Weights of a small GPT-style language model, trained from scratch on English Wikipedia.
Size: 16 layers, width 256, MLP 1024 tanh GELU, vocabulary 1011.
Architecture: LayerNorm before each block, tied embeddings.
Training: 232M tokens, 3539 steps.
Each number is 128 + 24 x the weight over its row's rms, rounded and kept within 0 to 255. Layers, rows and columns count from 0. Numbers have three digits each. The size before them is the row's rms in percent of the matrix's.

# layer 9 attention key, 256x256, rms 0.0731, rows 72-93, columns 64-127
103:141162133141113121142126103122176152140110123115100110117116113107120087138117140147115116091157135105132107116122129141126090121122160121126150132150123138157152126155180128121103161129145134
101:143145109107122148120142142128148149164096134109131144143136156124145093179135149123163186089152073111149099130138136134114151086148080162131143131125103137128095123107104127157135131136125120
094:125163125125115128141083114126121149086122114153164124116120110155164143116156104136094115169093163092112150138130148153136158133146136137070119107132158098112169151126150161128101113119165140
106:113149132127095102120138131113102088156126137137124119180148120096119111109089167098091157213144127146146129111087129109121117106141135141145141124170109103146102090145078070118075112160110134
101:129107122111159130098111126102117147114149150095127143134150161145131153129149136157165163083137115116131139127120126131082134087130147113126112111153139163153142125195123118100144190116102129
105:120104186128130126118114180140145133177110107119127118119132135127122114130138160114102138154117162118151164137145148149145125154164148100119115127104165097098128114126123127139109118146132095
102:195136109167130114163136080143109118094125135127121127102127124158129177079125110123128133155115158120192058130135095098100159110125102094106109117146134119139118139124129138123130163131128122
108:128134104082105112144153121135128114100148135146104132091140137158117104126075135113127159157119146103119167150137138105128172106120131157113119149081146139110144172181150132131128102130114121
102:158125102163157104122117127122115143104127145130156135136178100103153089098148139155138131122134096144121154113099089101085113169128145120129137162086168107107108131152123119171094087125144137
109:143140084156106111141082153155161098103098141100105166164096098129114134142134131112116121173126147119138136139151136165117158095171132127124166100064115099073141126123113152102058111105128136
096:171113132141118139133151140154133119102164135054116125106102114172128123122121112142101121112139194147176150078132112125115132156093132130114126157121125115093168150135100118107103110178101152
099:152122096148135133113154114096124130138103094102132100147082118103130148126120116099150144129155085107110116125119121103108091131099161145188119123114136120090141136114133123115118137102110102
114:118142116134157156163144163112129053129135120135113147170110135101131109133131096081122175155168139115125147103123111135125099097127084093151145137139111125093132129118060113119148156097099112
098:087134146148136139137084108132161159118160120123100120132156172128098101126162126106138148108126118092122139122161155122112132165130127135120141103161148135183075132131132126172142114105166146
106:119103122115177157113115162140085119168085139099144153139083110121120133170151098112152086140159140149138096093122089163118140083103137127110143137131133128108154125125065104145125148151129111
103:146108141167156112149076118145145142124146139123154122149139158131149159178138142093143146132138099144113114131129132111105116134120102093195100142106139132113124097131125089119126115164109150
106:156127158156146149113118108125148110126067115098115138153132149138150133120106103099164102105163113127172128109123162118138131133125111133158131094141138163073104149101092154150137155090120137
105:149129106101095113149122120166124144104124131155134112089145157088128100124167119165148167073115138117072136147145129168105116191089085120113138154111129131119097143125162102153111104115115163
106:070084091145093125126160108082093097124116091139163074088136098136164137121134097108150158140184096091154099132122116115111107132112108160115139140124149170082137112093127117115154151149124161
099:164124145121072133185135109150083133149106100108181093127137148133127160126098128141125150117131159112141106134175116121114152145104129144115105111146130146135168119086112170115119121141121186
096:115117174127131140105126165134116130079118145131131125098119128148120117152091131143137165081142141112143155134118138139135115085174118129132149162138116150149180164082163147111126129128130108
105:170134121132091139157135084099093104174128168124182140132112104162108153104139136113123158142174169135073133146076193108151155126113130122139135130149175166129144113128143143128092115140155130
# layer 9 attention query, 256x256, rms 0.0769, rows 73-93, columns 64-127
096:098147138125104078126085101124129118108100093145132183149113122135138151127155078118155130091134114129150057134153109137121116105066158112177096152128080072105144138094125117117160121144095172
089:157132107183113140124114166136119143111151138122115122151151141142117140147132137104130118126105118090145127143123143134134140128102110092134141132134101153152136091123111125134107153077115103
097:117096154131123096135125137164117134133157150132110105146098127118110099113117114123137149110186135105122108131096108090099111125169100108137117075120113126140182160162143149143097135184156140
097:095143132142135108114154102172141140128121121126133123135156152134139145136163117096124117148152135088104129163150140090132156120120153121102138151124095130155183133094150182142131153145144111
101:177115113118123120132089130089099127115156158124163104117109124108128144109101164131143159147133151118094136140100121118104154159141107090118110152153165144167090092152081142132124149136126167
096:099124155152123103133141128121132130106157136110097118082089114134122139136130083113122087167140113177114138129155175115162114139124117133153105156155107135083149100155156127133129136154174123
099:128151125170118137200128162139113088123136137108124134123100116128110119108167139195118143143087116156131080155143158142149089105146132073137116161128112150168139108123077103097149141135130113
093:153126176158143136149125137143114150118152117124184162122129133144112105150130133173153117112126086113119077187171087104112090143127116150128116162153151074142099164095120113126104124120113110
104:146159157121140113158105096156108182113102132122123116123122114157165084102141143114119140108172107124107092149172107130111178166152117102109132130144156100135141134127128146137131100102140173
090:118143141128116149132086122144118168095116167150116137112147145165120111122092141138138100119145104130088083119120154137118130124138115124134138128157144099116120100131124160133102155108140127
095:104127113096137151136183163120069147123129172137110097109140101125112134138107114132124130143159139089198091138108135130142126137144160147168127106142123069159119128113113109128168140126146146
120:136088121125145103160090114155141141126136141141099137086132140079162132141147139109079085124139101119164113130122104135151073186138144166151133128133099126146123166137137156072162110157120161
093:164103103101098088098133135095132097104127117111184150163119143132077163100131122150120118098096116131085108111170140117131156140125120132094101145115114158126153094168151133093102160108093087
096:109096124085101105123116087070169169158150146108102112121134146136141141153114130132131063100149157115115160119115080155147097131162139125099141121137148129111137143112141156165106082164134150
100:095138135127110095137161139108148144174116152120121116096091099115125127124109072125110139100132133115145127115173144109102122109096122106144090114159105131094090152119132136120139157097078096
107:120137112133141115154114133079132141113120113138108186108070126094145084108119164172131119118120086130156121164140125133090092100129163139149105153138135092132129120102091126128155081166113115
103:101136166140115139116103148115126151115143110130165133137128115150107119120094112145130117085143132091129149148150113142171137131073169112140144153098159153140109137119108128141119113105133107
104:074078133145137077144091095182143143145174113102083118150186133169120183125141146094083108141098126094114119134167131125120109160154124153135104110128118080153131094133128131089138085114129113
093:078151091139157132082124147132131127114200109119111150154100126140110121117140152159160142126123142117131144123149170131123192124128171142117119138150102086126123139128127113166084111101119134
087:102106098110108087127126117129154158105144148113142095127124191121131090121091113111172149140126137077109122094136149121146101095122133126116144119128153177156149137137129132116099139105106128
097:116120067193137142169157124139130120119186140125106122150087168159153147144100135101148139123124139110115138112099140092161145109160078127130125158136149138091101103116132113102095148135181147